From a checkpoint of a small transformer trained on Wikipedia: 1.13M parameters.
Each number is 500 + 50 x the weight over its row's rms, rounded and kept within 0 to 999. Layers, rows and columns count from 0. Numbers have three digits each. The size before them is the row's rms in percent of the matrix's.

# up: layer 3 MLP up, 384x96, rms 0.141, rows 195-323, columns 48-95
# down: layer 3 MLP down (transposed), 384x96, rms 0.124, rows 195-322, columns 48-95
up195 097:522441463586520528449457548484549503369468473407438515498535368530452531503515466563554477480473462473555517564487520406479476486455418540521552
down195 086:522518564435451459484600447455544459542516487522559456454457498498515496451439499422421542483488566523469491489488433535466516482594556503429445
up196 104:508484507444493513536470490530550425478528490451480530434479586594531519535374416487511485443462475516478549459527497502512569518524484494452431
down196 094:465535501565403415478514519553452558539507623585436416471432458471485455534518519483575572466477537556458462522467536523491429458570504599513521
up197 098:478463549525585530509543561507508514435552485367481499517571389562483469531522432464538491451512523500508576508560548534500470444517531574534551
down197 095:583438507545359497466466467570543580588481496589539511468492573427544484461506555538486617532498420477500475524488475494546438545544427433429525
up198 107:442422589498522577512474557442512484505505420441470522463541480471525511507561416548553504433507518595446469409518424516470343484552559496563550
down198 097:479540517545434554461541527577508525588571482431461553508510440546512459591488534504442470499522542411479495477475491445508624493339493582386542
up199 095:510447415547609478365530396474565525457512534415459463434426480466492571436492518415481447542473505534513533488532516499496475542583447522528513
down199 098:460520553406400496571485586509507428529494530587491520562534515518479449509571465490478518439529451468451473504479432487560486514424483459475463
up200 098:585457543519546475500479528510517495432549461496569465439477529540516542563408503593450429434413577425567528500503520570548535534487495512550475
down200 091:405467480428419557487499451449384517476493498428392402507524519440506447500544516465491597527549435622374497512460531506460421520462506528427458
up201 101:513545467484446497482501477574505461472511556490451471445435512522582521479477503442553584551450480454439504458473465506539583581517412475492443
down201 087:441533516598479574510549565487464490450476535574566520481515508538578457506494559543468472404468487428410564464542569461471516467458419608524596
up202 108:522449499549488454353563540536480576470508521468576575474436494476470607484512486493446445502416531459509483462478498585523499580397450544507528
down202 104:529528514471511479577544418530541524462443472516466495491442553490481531505422469468492517602437424508482523454399399475474486501534445475578482
up203 110:495456460495497474564561407529444360466478530482400564431495443553404540474586458520518527495539541544483531454414461450462501448451490508501509
down203 109:471450608538549431479532508441497403417511548504520537454501600531497601473555505512428549550521542543556465466488515389520420548532511577501469
up204 088:457517551499542510484527495481586545487571467493506515415501439535629463513523416545526462423466420528482561525509575521573407481579481481550577
down204 088:618458420542587428476474563405507508470492537524395480576503491511503475465573494524542517624509492552468498425505510534437519396513493462415465
up205 085:540466456503460411467509521498518425557513481525487425496449527524475503529398525567523511468530443562523493517587459471485437443472523494407496
down205 093:537416382545430435523501440426501464422527486468458451498460456471427491486484480522471533529576515491525537509583591544489518495530645470495474
up206 108:489495518517471487475479463479493543504506530514524499552450498470468473496608533501533507537439530518503530492403446511493574605528430584516475
down206 124:562479511480416478508432520524523459544547541510517624543533481507431580532517597502455492500456514454597464588531490450569447509526492472555551
up207 114:462485503509515475522511520526525488620507502483626480484399515476441480510477438488592463507448511644442495490483392432416449571486466452518459
down207 109:538492406505536442575505516398611547444493507454432460544452576482411534459494544523478461487566550444475547465503435553603553473463442487567576
up208 089:533441541581508511574432493514564527548477418522467444469416559509544537447476480481409571448497481586441544440456403411494534514528545426506534
down208 091:509570515530468419459509529460456430447483597500490552539502535476485446583492507571556502614462507485505437534395496523477556512481497443516566
up209 098:401413465522447482572545489522518567397532485435439586520514440516481487420506432518563410483521385523501499522545501457443491462546504571475600
down209 090:483496533486584568494429443515534442510488429587583454433511532537532497510577552472437538468513601547477473510466527504490520515578439420525437
up210 115:573527530457506410545519520617504526580432477446565502515478551525449409550470490535507526457580517539483542549466488511486499454483577498444476
down210 116:536493567493410450510501526482494508456596597405445549611474414575548489436464431518551480545526477464482492453569573570537427497551611442473462
up211 093:495500482487470535473479523511575435505543450492424484497567498643429604485505450529506460428625459509545575408460406500540538451508492540570472
down211 088:526492579486562445589503510512449545444430584548566451543509509416503406537556517570508503526424516496457467538568588517453395565440505476464531
up212 102:445405548504517506453544473500568559477506469507521479577529520491599481542463480537621512426541527528564444519513634445614554465523430502483473
down212 089:567631454477465523487456478526480465550575453406499510571582522450544533471515461519439535551467502480453582511498507496505536544499609433540482
up213 100:483496461515514556507556428572380502495427501556526518511462496506415504446483525516409588474426505522585475445492444445507594556495409604498401
down213 097:490564444484556575424486479531514504488610420532507586511544490574583404555457551522544537426478482479512525471565601548429542450436516521472503
up214 107:586522444461534517421546466557517542582537500483421491439428554510543565461489552517458548491524535545613437504455532536604558526549432560552536
down214 101:491610458475594429452538490409510522639539507457484443408504506569461480485436538510398527449545506545534494557487540457515477557491485511485496
up215 099:481495521405530436644463551580486456422567410485373536443444495543441628488499437442517545494472443575473499509472466533567467492502499486450537
down215 107:491489428460494397587498512594535590495516408495495551474533432513423466465528463483523562474492573535499376546459522470482501570480550498440484
up216 106:570496475443562500458605460548554520511556486503438353533510486467601493513448537527547478443526523498517442530481518506535383482469472500422596
down216 096:532556436552404505511513531450501581572442462461503453572480446428459572499657459503422422532492510568504512483550442519535591594510446453560523
up217 097:515555470487434441518571436608467460516521539573582477509488516516462455491434507548517480483558444531613500555581577562497442437577518519497448
down217 083:491456543467502521514432577490566529489463496471488488442600557525598578427592506541462544504469571487451515439407502526502624561420477481524588
up218 103:533458444477430459544506462548442456482512512504502501451463454526498481511484463504500514462374463529549476428435473418499552646514523609586455
down218 122:467455514453499498526521500528479456398573435447488515533465478548472442527453544559485563440512449546502559459428522391492440548472507603585505
up219 096:495485436538470518421436557546541539420440463550456484501474511447576602417502540541472535515445523453556549486566506482534476530494449539449577
down219 096:539566567531550497556574439449498492601554538422517523507492455474478447509522505491431455505549478543431407505500515517490520522517485499566489
up220 096:508522545523544508585574594479437482545475497536426558544457447458410505498543414511554554566449457491432484502448560448476465523477407462436483
down220 107:552474497418451573506582435484558527491461385465471447574545472525478497525572515467416521519461511494471510513390593482449567500455541470466467
up221 088:507455498514505444392520492543462404563528508545463461454407417571414403458511509606446468617527535490521541448438465414522530498499518535427518
down221 086:511393505480524510505546505500576376503487522499473442504471434441418519482529458594539498566495589537587487515437517469530552555522538504435546
up222 077:567431413461522517483448497496550472417512478492469571433445345474579466490577505496504497521450494560548382541508460444533465624526490542488492
down222 082:554401481458529461547471487540516452461465521519431539498549413440497458463561467522475510491472523524542407536518436502515524642499549522467514
up223 096:517531445521529479394600499498529516500505540488527487442393561425590528519549488544577493488471492523478501578516514508444473566491441530464349
down223 091:507523656461553493542498423478494444477571494490509481473600470590435401425481551472536500455468491479476413519549562530435399551515550485483608
up224 094:506458527499433544466541476598436367521365487491516526433559517598446594494476481532509444446585520495554576481451457507494530516408515476520505
down224 086:434480556511580451584473415517516502473473551521471447522488462539471348406440479368524572510371475529463409495455527443521444514522520538514536
up225 100:415440441533532522504510515453502503480489444436562471421499516536450549494566493511528485516479489477514501488407431463428654582454489512434549
down225 105:647582495504486416536473469466494554504526485589519505513529414422489447482559526506474490522601561538448478513585454450472387506504464507506526
up226 094:541471430500542541547484465458452407507450507498527530365568511460472567427583501468432507492537465443519430394392447528554566571484431602455570
down226 091:449462569562558403482481512550508546583478553529474465584382506498524438570433479500541422611438550529480496550578503510414431424488538508512457
up227 112:431473466506420479505581524582422574491448511502501482581481538502458437504540453491554481467529574436516624498474564505529550443563483547476475
down227 110:501442466473449541452496448507449446468457429483555431446478536577494442508466472453504578408447513423468494492464459501481519576471443556506417
up228 097:482466444475470483406550471573588608522620492425511423510431536414495489479528520504470525478475553596493535522557502491385400484511505482542503
down228 102:519525584540544504509504467449442397441379494529552581455491494568528540529477527453548528548550428380498469464422525532603493478504433507509497
up229 110:496497516572383480408592417577504514544477617444551509478462545530472370483535486535492489463479468470546422477486490466509538484540461544475486
down229 120:471436520516417542448551517605551531442388492461477518361551536514509484539480427474456520463452520538553423519503542519471539527498581538558402
up230 117:509437524498490472563478522462451472440478445449483569593438466564409435538519484559542462503457491533540509475440486473474531532535441518462400
down230 109:565507419520540486494441566493519491570488580452479506489455501462500453512482510488543600507522473477485405528524507516532520498486511533495487
up231 097:533554482490523558428509464467522537465581477417589516508493456623546459503505484597584392588475438481483457484436491545486457478506492586500414
down231 091:523444495475452447589520520591488516457450516629464479527559552377473521539489494426410526452511562603546532496464470503540515478405422389486571
up232 106:566503502560518564499537475504503522420484383498408561407484482533490604523457451559432520481407504525548557545522515514530528461473412508525452
down232 097:477498475450468446542477395464601560505472483476525431520402476475594490524518505504563603532581535488481526406522448603503453468567578454456514
up233 091:507485403500495492391625489549571566535484509501586473425491459510484436528417533557524474477420527467548464507487521573569500487492519563517548
down233 095:548570503465515496573596409422437505466472504506475573479444494502484606511538580431477497550493528456554436532441567486462483474505466512603527
up234 111:520475461500547452461522489516531566474548413502507563410400475482538592462485558584490484459434478509557461546531490570510465546532406520492532
down234 117:446491530552569521483454425456514472459548427488528568375455416548495521454544607483464526465473537551584464606430536496495511486506416560543529
up235 099:536451490455448487462562469631568514493467457584434442492561448539505444416412527538494533482639523495458489513517563569469420519536512440502555
down235 095:588446459546534462539534416596551480447445468540493565549505444448514477506462588506488541459556535510494504507532431428456552498552485459458477
up236 101:508501511476550531419533512568514608598572519414494501517424432473480484490506486452500472531478617533539538503434485569527459459550403525466536
down236 103:491568559424460505507593473452459531475540498443490486463472517487537568433540568521538467601482516460578504460472442547509463485435523506526549
up237 087:438405449463500537472648435528521500491420411494495360462432526481513493552496482561432546426571552449540438493489539514604485505497510545496496
down237 080:577533500469483456504483520489564504503558633480482511600512491495531447568518503462490490559597484474449532524516537542524513572595520388476388
up238 104:564542496443524471374511486559429471514478550463583444422471493582470373537509531504565527510488483478516568544491483528607479468501592590532488
down238 086:349489497622443487624450538526607527478504486502413551541565480422554587460524482523402426483502511506503449455496434485390560573523437439428515
up239 113:479499511514519543514487502571520506465373503535567573532501568517437526500465448531481428535459538444547510535415569490569586486448494549475449
down239 094:466464550525568549554479520560582366489551466485439486488559464490462472482425453471536497548502565543511485543543545561482446494520534451504512
up240 089:542473502463568471501579446537492465454440394432457511445548587528491515461480478600519500431431543535538448498524452399484546548505544425459538
down240 098:505483493407436501465510581505492425495485448415513537485562485518504491465482555533457499427568519521551443476517396467496514595489584417457571
up241 106:496596421470479543452515559506470542599424477506394503414431451516515525552496461531480525468403551548554412558469445523513526503501476537522511
down241 101:485647459503546617507486468410481561600527460517491520497536498504518512522403579453539484451463502519582522576515538593517472511567510483490511
up242 104:531478516441492532457607411537473531570484525415530461473439491519479485489572495546588454505407463489551425506485463509490428518530468605508493
down242 096:613418484565461478518554507483422592458466569506444477499496420376524481480576463531466475588586481490494526544454493523541583446530460413506539
up243 096:413455434544498420550549551426475491520522460400513504465528520520433440595602479502611481527452535604501504464489524461451495521514395537447472
down243 095:558456557528462457522435466476458571463536542564495437575458506491574544458537500574560440446529648461469593470529436518480483492465533504534442
up244 092:516500531488432545548487497514437450444467455451511611470461432514489494459535436533495482411399495602513567469412614498532507572577444595481418
down244 092:520535461495532524573463539516496496445552388485497523443522489523595438458489499526512487467516566606484557493462633394510559492453516512512500
up245 106:543520506451474491496524496627515600561533537507497489628605503466461482485529460463510498509516529492571451583570542513566464407587464602494460
down245 114:465477486519557417528513483436548436509477651483457450487481489514474535446519465503510479505525568522445468624461405487465461396502505521492451
up246 102:475472435533542528546492479519397430508441476489478496489433476543490459541562425550545510452470458665424509443446470472473412513491464474534489
down246 112:552486597504505556483555468527505562423541526486544551562496462482432524578475564438486546545482527564511384514578500482550545415435456465479531
up247 093:518431483516617474507522441549479481464464408542452483367452496469501553445492473534461481456476468522635486548543514485572517532501394636469576
down247 085:480449487496557509477530546438484482468440516457473554484553404508474469604466632545524448520532533546592402552490467481538487357507500585545472
up248 094:515425429447442427457628460558474623536472500491515476527551515517478503480608545477472581462517558566498477524451486530477545491532429505514553
down248 092:490508448481563488514600428392478523497503527497450500556514410507534447461537524530475473541556665467524541471513529476559533579544510472534491
up249 100:520493517525505467461577594474567519480542571507583494526504459430470494555529528524608493495537479574509510459449513556509407414570396534535420
down249 088:413531479485585548503384426488477530396473478469417517510527599557601475534483447508510449520502585442547439556548484434508613593442601529548541
up250 102:507507505522474489479531488565460511584430494506516462537520539450509451457550438513444524575426579481473492464409498482462404474529476531473547
down250 102:474471449525501467541404518490536547556514551507516515525525530537524508472464432561470413498459587502592523573544497512511404375501533405424505
up251 107:520555473574533534533402497579455458544431428458491548492405497527472540525465442416561548443426502520490447582523523547511485469543476490490470
down251 102:520491485501541582449532457430479470566550471483476568470403535561524553500474526430492537526516489509525484481451497540515494446607462558446389
up252 118:537475497558486508602441531497481373452422445502487528424450505498564542496544494540480550468453438478468450382516468457464412631525469495437513
down252 133:531491489489479499514550518476496364467516448440439501499536472491456424539464556571482539451550470503534430412463422476567458552520542468422562
up253 088:430451489478512523408544461571456588456407552578540472467506456517430464457497531461494503453600469473522474552509468481468544509510478481485431
down253 088:569524471524521474512497531478486455441571544463506512567410471513578520561470513499448556609509635421441510569548601525511492451448441517450563
up254 103:519442383540393411535523475496464440536441528477552467384545508573415452480489522519542536412490568538489440464466484468506538607440520464452474
down254 096:504441496457402484566551593431559670496469539513476454502513545537460509500503497537501447516529391504453472452455491493559517578371534539462532
up255 089:575503529514589476404557423512462528511481450481434446474497618497457437535552494512448532555585585478566565506483510519545534524587492547515482
down255 091:426464456513420468530423562490508428518491533498579567449489467520514488457455491573514465465482452529400493510502573479561490556459525411448541
up256 093:538490469453462488428562508487471535521541524521518468455478454497524448477563529640485528549476487454510501481462449502536482577462503484545567
down256 092:446480544587517514552434492502583480552469447427472525511521614528464546488413432368550518454544457559391534403515513559479463459506484482430503
up257 115:473492562507538511536470468535584465494500446433527527536397509557467460552453502530525497460463550570455437472512466562428410462564426471506448
down257 124:396497489542443592508447470481423440586464464468558467511448524496504483420511490438579520519456536456489475503462587543515534450638546437527467
up258 102:503486393471445609466508414495421491471504479540572501427505491559510549477554462552492486441447501427541475449452489529539566506482396562536583
down258 097:452599499545623526587495443538467502504528342464521518511524467510489472425491485537510512519497578506471561460552534553534368541514625471418490
up259 111:529537435521466464532507549494474490518498459451532530529494480493444515571580511499624582486441577478502508475428523419523567489557494501506505
down259 113:511425518514612503502451458534535501506498472575391502437415534474523496441467432448441435420483452477500527572571610537447542531461473525480516
up260 094:471477534506483477538546499482541557499558483381476484503528445518537539544592437537588471462462522532479463464511527529534349513554564400493415
down260 098:594420503471547503517544428577474492517489466491415453604471552456629492557437543523541466501462410485567576531484533520529427417505461486450442
up261 099:435522473503571454537473521555561463558569479484520431448522534560640427494438458543529508447476478542539477406500387478553408618485486432474499
down261 110:537423471456389455493489551474576473547543475404464529524491548466570464585498526506406499486457606444462477511460509446547486565411501434482532
up262 110:515494493548567431548513501509474459391514510521452499360461512495538539429471503591478427531501443412543546520490414429506483613503544496507517
down262 109:538506548480497573497464497493541520618453484422491454452478614353488512498489454508507515509474529479534481475456497524564533404383502532519509
up263 100:469475559471508411470578461509504538552564466463521512524450487476451442516482494548526492505599505400522457502542563574567494475492502545472483
down263 096:476491489468494582541473552495562514508491441491436410498487552601485548512528507418532545466435549632489467530468509426521485575475510425478489
up264 101:612456486536544484519504510556381561473381516471476451455514489517421609502551447493436515512457559497509531555444501546540568605509439504546451
down264 093:478533506496480541541477446548604529509469446529567577436486538474516479486539434472510461456454525501500431547562431490403513584462513496468353
up265 100:488484443457448548553538500570593535441522486459494435493551441452568476477477463573444505460539526531551430468532553575512429419550541586577543
down265 091:489500573488524395438564554473457515511417425523459484455475543481452534469494475500597417611512469419453470503495473475483531576506479498416442
up266 096:545468532578541426430549446509579477589483476560464465523537536508482444440513484590598453512492481563507508514479452420480380521494509397425455
down266 101:455454505622429315596594505452491485467475528547489542520553484437538418515451657472465499517449448480479524443548525480496482520455493478516458
up267 098:563485433562472503575469449523503561506599490540563566492456431458521452545563488550577539479475480504492520443394523563464398496535544507394486
down267 105:424534620486536495509559524414552528423432388458437578541512546497539506545466564512464534532468492560506511470522544507531541597490493504583537
up268 126:539471444481487473527523478620422473568543504417485577481487566534433549537542541519478534529384526584462556459443394479517464547402491517528506
down268 144:466565394448455446470516470407493434474576498482468485468609491583532576420541525598551524543526499496463465484417478414503397471444534515498523
up269 112:450465433582479491510501506447525519547464488451491574380391525488578529538505426525529490469533500571551463389500434513433472508535557488453543
down269 107:557511500435498558513505497522505483511479566489475410557517494525424515526503547488561505503485484511468481550572498479574542434372541510444409
up270 108:522415497526496588512479520446529479501499505285556476484495519446468454606559451519528512535462511560453567443472508423455481651463553450486513
down270 104:513605544558558481552483518534587565480525443624499496519525460502570437433536502584462534516423584488510477520466495618548572390529441525458549
up271 096:553436498439525494567465555490521495443552533473526505474549502521411409482516448566564453427439485475528454486548506515636550530530478565555438
down271 085:473516568498513543449556466577441501521521445536516511497496499453576562564464572430456535562579533604543542599483432487462454491508497495476561
up272 080:608417450490484528528520458435525438533485514565450474470559479488504558542562442459483484466503520630515554471404551492557489472428459538472526
down272 092:506513471444496601479463603501499601508503458548546515531497489548516490464444569461516461465445503479526503535576457527492467561554531507556441
up273 101:557527539479509495444574467560577558461444462480449456504498496562456495509440478577400491467569466439484405511553567590537532434558487510475499
down273 104:415541528465600498479506525550543505572535505514549577530488432406492554556525503459498568446488635536517604468489613539626521527529504488467538
up274 084:580422439503437431416554477494454497444469465439472449492525424567471490465503479624514456396504486531589525572518524441500469475469546573489409
down274 089:631460474468416465482581562487462529430479450455462505432405448545437412423503537558510537526427463562511493507527520495562506550446534430508507
up275 098:487521403536480547521546485524557491538531468615446470544402526410559529488470445439540489510503503475475483348509456528504457451498481464514587
down275 082:548454574435515523467494560479529554500494545464542517465583478510430416528500513529465490524577471507528514570497588537514487549534607552494369
up276 095:527476540517533479406570468567446575574506541554506544506518590494447520514488442489457512469503507505591477523507514544540576487503418566515481
down276 089:465548502404516536603420494492498490472517393470568513499522450425588493489538520579533552466542453539540549457490557502520465480574551485533534
up277 102:572486477503523489532483469636464465514452539509507502509506548526422537479450534454459565431479461475645577501423474465508567473484541511516485
down277 089:484462505492480487482422567451532500530520535562399536459475469515553532538530494581543476569509501550417487447562534510500429561542474437503471
up278 099:463495463501467540554571498511539459526518514380577537501490485572554453490399537507538582419489543543473521501445461496500409476504482470454498
down278 092:468592459578515429431482520466443538506497493570454419543430495408462491534604409575556424499532452491560468545497430475512522525507648543525509
up279 097:532542527460542498511531428519552543517339534510552517553541593422532458559471436547485491493522559449458456522425517485454505487510533488506511
down279 089:454435480479483540485493495514468453495676422477515537486444429565480494481441511522508531525547478559488563469573424551549471489529493444482453
up280 097:486435477605445485386478530520451493481558476460495508453460504527580489486440451574545462431447518494541490501480466484502473478499421558472490
down280 088:510610439556507533580482450548408419427508479442551465462516457517524571500535518568471423371513596516612461513464450437438546497418587568524501
up281 091:457546500460508528440567434494490580532502426407543491597559411501597435558526474535613489483472509488487477490465554512483440525533493482484473
down281 096:568484526536499442507509561531458533529498520572430541567515447537495500532451515547490463542457562541567586435460521543603439484510464439551510
up282 117:545558442483523407486495541601519519582553566403529536528419541560462438505525468472585476463481473536461554452459439510490380500558476542443515
down282 122:531432508478547571464518530558490413428496600465441512579536464487419402605514428434480482484554480474540486555483447605510493544472574513472453
up283 085:500344515532490530363536543546506621504489543515415470523503548524452505526425512520498498527525466468491467491572477462620559497540479501493601
down283 089:534608439454550517610455488439467445509549467487600525502520455444592536520572476494520485468510510559510530541493493497437432508461501525485434
up284 102:542528471558466523485519489506511480601488536444571424550420527472481396494524517578609569510463495512471458491441415464479476577449515455484450
down284 101:453458563569485509474538500404472496531504509455437524494471484542533570436403455479530500551498577558506501447500445450538582469525393518532455
up285 108:583469556466516478460526451504497495475584392487391465512495551505584514426505493544538503473627490531524451503554509495454417506586460450456570
down285 106:526510488462417508463506537446471501600456433382399491487532554487493551528536616490518449484465499529535370528485463509427485543570524566486534
up286 088:487493520520550519483529473484497459449575468528446397571479533465481474543477486550595499516591550488484452412512428358472483512509485450556509
down286 091:476506545493456434504524486444499562452447507466540590455552459548471491525575414486333525446436469473524453540512549583489521493478532582429458
up287 102:506504459594496527524395507530470408540569473504462509540434444554497439499442437449556483544434499488527453452533526516462484475559492408430518
down287 098:505495489479507531414553485489581581480427550519537516439529574454470528506515536544477469486480497490527434492433499469538466514415453576525505
up288 107:509473475483445569508459524516537455484476479423498623452464565505500515548539448501562501562308513493475556486444403502479434552468445566442447
down288 105:454517383464446446575461538545410473560532501503528428436575576559502491466529457522419507526462537433558427523530497405423521598529554519441510
up289 094:486420467480577449555540551456437458516431485444453504485496534387473549521499437517456475404542420546524502570468465493526555622476424470510477
down289 090:507443556485428422468535597552456470510466461523543531460520512538561490514465504495541532505459564514372500554461533479521505533557486414563536
up290 105:420503490549484511473530499498548501518530510489608530490430343558508471492585482548460468451462553528472467476499436422449515545559420528454485
down290 111:630551436520515487523493586498542427442504568483504500639453449496587453580503492473466485529581491545459569468544507545549427566534476513518495
up291 097:530498473527552524476569480466487576451549381396529472464445538521521451550431488546533434436468461561440433511524496541505473476548516598522493
down291 093:462484542476468518472432531502420425487439642538487557576484444493459532485528522442496569460481509493570541453470521472450515487581486464495544
up292 097:525411486510529500582513524563525428446522452524454434409543500381530534450502511472503484496507456419487545478430461487511568536490435497422529
down292 098:477497522597474426383492477496494661492473578474546554557439459544485439541490534512426470532502505499512472463582510505480410457535535556579532
up293 088:485472521511501434445529464549577470533564527423479385407478492464520491569553469487528560473583443543543487421555489561544388522475516429474556
down293 087:534559454489497527566568511501433477502446462608579525596503512492564491462454469486555454554515482414484510554478486513471598434544557546506458
up294 100:550522420519558488581523440578469509491553452448473499554506499530485505497572475498550471389438528575480417460493452493539410472516460472586491
down294 110:527468412479460494463500574531440448468540508505532506601564440515458482588586516466509451457507524494491474519458391459467478423504549567573523
up295 066:507415435531539497487431473523546463378526438454417509426444395461508543392605512501537478497428440484535448459494477453537503569543513553470522
down295 079:515440465501524477534517496568549470420506446487432486485517443480475501436618482571545535467481518493543468480549477480532526583486584541533535
up296 089:503465474419433580439422417537551500533475435491477360486496488440493509558478549505526556427622518518457455482547559489540442483358491503530433
down296 096:515554581483492390436577543501459527433498544532518646525482487504522464520524463526502359568505508418520537512473439516456532479663485416498504
up297 105:542456479586504491581536520474579563499481494451440484544520476447532550521600477598505580496474574533510522548416477519468574577506468588406469
down297 107:461553591482513495515538463529657506527518507527510495452511507535496467429424529462487474424458491507528471557579579490547599578497558551513477
up298 107:445502451545576530597486538469523576492460443446493571492518459469504503494575484546609494464420536475502422567510569466507583520586467540482488
down298 085:380458525453559514447395499578528440482499524483408496533554570498490480515485464524572459471492489514589504392486447594417542507493577441532525
up299 096:510468524483444492546472492542480398515476534440503519615544493492334435519495526452511505529442493561532470472545500517580518558494639470507478
down299 087:457516496529477508432528437431503575478567478523500463409458495536596528520551497575458484422493467380500507504493527471466511444476409566489523
up300 098:544491496473493607536591435528400457482373503495551502541508565531431503536486416600521476477436482555586443491461459416508526549457446561504483
down300 083:457473540480477445549364576562409469475453542452523478443550495514408472501488404563616478630481498470511500579461496541474529526456532474481487
up301 082:529420426484537451478567524480452451457502546445487438441436485457473457495445464531524533585453498505509524610525479442418483571497499546388502
down301 087:536433431461527457545506568555455429488509523494461469505536455415458462489502427493522506534471499544503501560587525504443510589507503540434499
up302 097:601448510478505499425528490490491472548531529510528477429526509397581482469488503567532607528513578546503402599476464433465548573476545482399510
down302 079:488543507455386563440461534502448503582530516461507483505542538498520553462468537595640504501473480458429485460382513496390546520507537559538459
up303 106:559480447497468534522519501513515563478419426514590467460501470496455541538485471488509560562451547437472559514512465496457570551489443534459469
down303 100:490481532480587462504448433579433442479558491494557607573525506475475504473478512513562540406533545448447423522571421450449484517460477483558449
up304 093:543422506460526419561415531521441432496501430473400502477398486458518511474533456465508519526463446486521561514462514532487483571561448488405499
down304 115:529440442520533457526450488541555423481503489532455503551496486532482444505523533471497567573500433474569449473464547426515502606568563474483523
up305 104:568449516471503429478584495527385551516406564476473430440588496492421562512491490526543548427556519493549559559429473428539568458452534523504553
down305 106:486483523432547455425514532453478518543465529453455444495435486473450463532424616521526481495467508477447468596520555525559527579453572438533461
up306 107:535505498454511473498569545547541504553475508432487540487486613571504492540444489548591453467455489469427546516493403501476431513445554423368571
down306 089:499547519574475456515477407496477480492520529500534426546483396473471505496561461536448514551486465527451422442508604536427514493578502690506461
up307 111:527449438582476556495507514496571465569538425546535488426488542467517399538520508495540521530532530415476432553477452454544479563418510441413519
down307 114:455518574552571560501580545447514442632469386493530550524521556478517585531485495573510497513497547491494549475575486461570571468467512499506514
up308 064:511393441529609486484421545551463448430543456532411426467510462471491579487582462598555530432418439506521402488470474471542452488490455525486486
down308 073:491385482513552457496466528609466422441531480514399437524509469468433511465545444576545524439438495523574398481462455487510506509473482499473455
up309 103:440439427558487474476616440449452538449407468415569518480455503527476481519586507540592429505428510515515532463438427436500472522433492501438393
down309 095:467418465477503416526496493472494461513458527449441552503622540395519534525595467541466486488550437561524485484477568418414464611472502546475457
up310 110:527447516478478534529544539543458536488505566531524493513391431472456425488495542503461534473491607483476477559437564476517574475497452495466434
down310 105:526502411499502499544561584464461554519493469411500561627477416519460486467517450552526401548627547507534532510573577500566471461524557475456559
up311 099:538462470559474492479479396508404506491526477520432586477541467516508491481492537567503482450458520519591522506479410543424378498486413552522612
down311 111:489598511518588480500502546465576459449540465571552491458507402518547525457554604621466452413542518568621466574494449485504561528490488627507508
up312 104:538437461455428456603420494493553449431411381471433549530542533485454558520539516558425507473523563555446478519432522556478609580454501467507477
down312 097:486447514510489518483542469514452503528543500563547383478531395489628459520395476480460430552432514492570485529478504560500509462463442551483481
up313 101:488414575454519489549572485470436561479485464456529583440555416506563494444486498616473546412405501521596454551502458550534536567477438568508533
down313 108:454546587456542521511489539423638485506583456462489417573511480443485453504459473504550462500555538504495453399520594467441534530516553532468449
up314 110:497496546484507519519566409461461477482574489448415417534459486529474488470543503589425511467467540509537441431441444536458420472529371524432560
down314 096:431405506508449452449486533529597496608452493498593469455576548454480516458435489457469524574494450502574492531562599488528494510414610488520425
up315 112:528552537544447486508568550572433510475391458477525375493464539512422562603492480429488544503480539453474502457434496526514578482530564511466475
down315 104:357429479398535536521444419492574502432621466504448605515497453451566385483497485511484479510528473558515448463503524474494461502452420488508496
up316 096:507602490438465483471615483603435442471459546489505500563537500500517445529555457464622486466496471551526427468428596451515477427527456489539496
down316 094:542525549422435581472537486531550453473456473414519567547526458432531394418494446419503536449452546588573508488437544501536473460424432493519462
up317 100:524497485474493513546515466443480479339471521425577551538491513568492524503594531491549518463518506543498549505504573482419478465545459466549538
down317 097:458472532542508520486489472579560511592480484548494517581525490431485506475379495465488495474542497447477433447545415514562498511411565519439524
up318 091:431460480600524459503519570459418462563562574506457550439495495612496566421496469578517456507444423441500583470452464512492405472531463465467550
down318 090:556420415518482488559478466478561508518530551484508490586487455426431422548442527478459515507469537517475566520592469437503513462466528511578373
up319 093:352543515504569492538505407521493423502531493528595559433503496521545502497552401462540486512506520465485537480468508457504340430492491442546426
down319 093:636465502509454498540510558493526554547506523415428499561493495490472480567470560528422487498484430527463560483464483563473628523531461488491542
up320 107:453437484494546537466514504470501477575454454449592557443480423472442418519565465554587566427434565565528519482437426476524546604437486551517452
down320 113:474523427549571469544403556552526513485535543484420494536460490500555545479510518453526458519480479511433640524539571527491479559543517483468519
up321 092:516584523454468481486503486577496492527534524527535399603433481455527512527471543476451550455459487499429510492510451492430465510500568498546491
down321 092:502520511541554414525523525425540557511539503466544626423544548412437511460531542500478562556546514491474510502516535561532453500481514526526575
up322 105:612523576520438439448483506507529534490530589457490423466493493448460423482548507453438559508418503490559484539483420422496623521445479542551582
down322 098:419512502490465516545507501523543383579507378575483505516534527574451570513432405535553457484543442519513519434445620494525385508560513481499470
up323 108:592468461560464543507470528479432462526452492496484459551459486431476559517564502608473543514557548529496577501419454395478508545499507497452546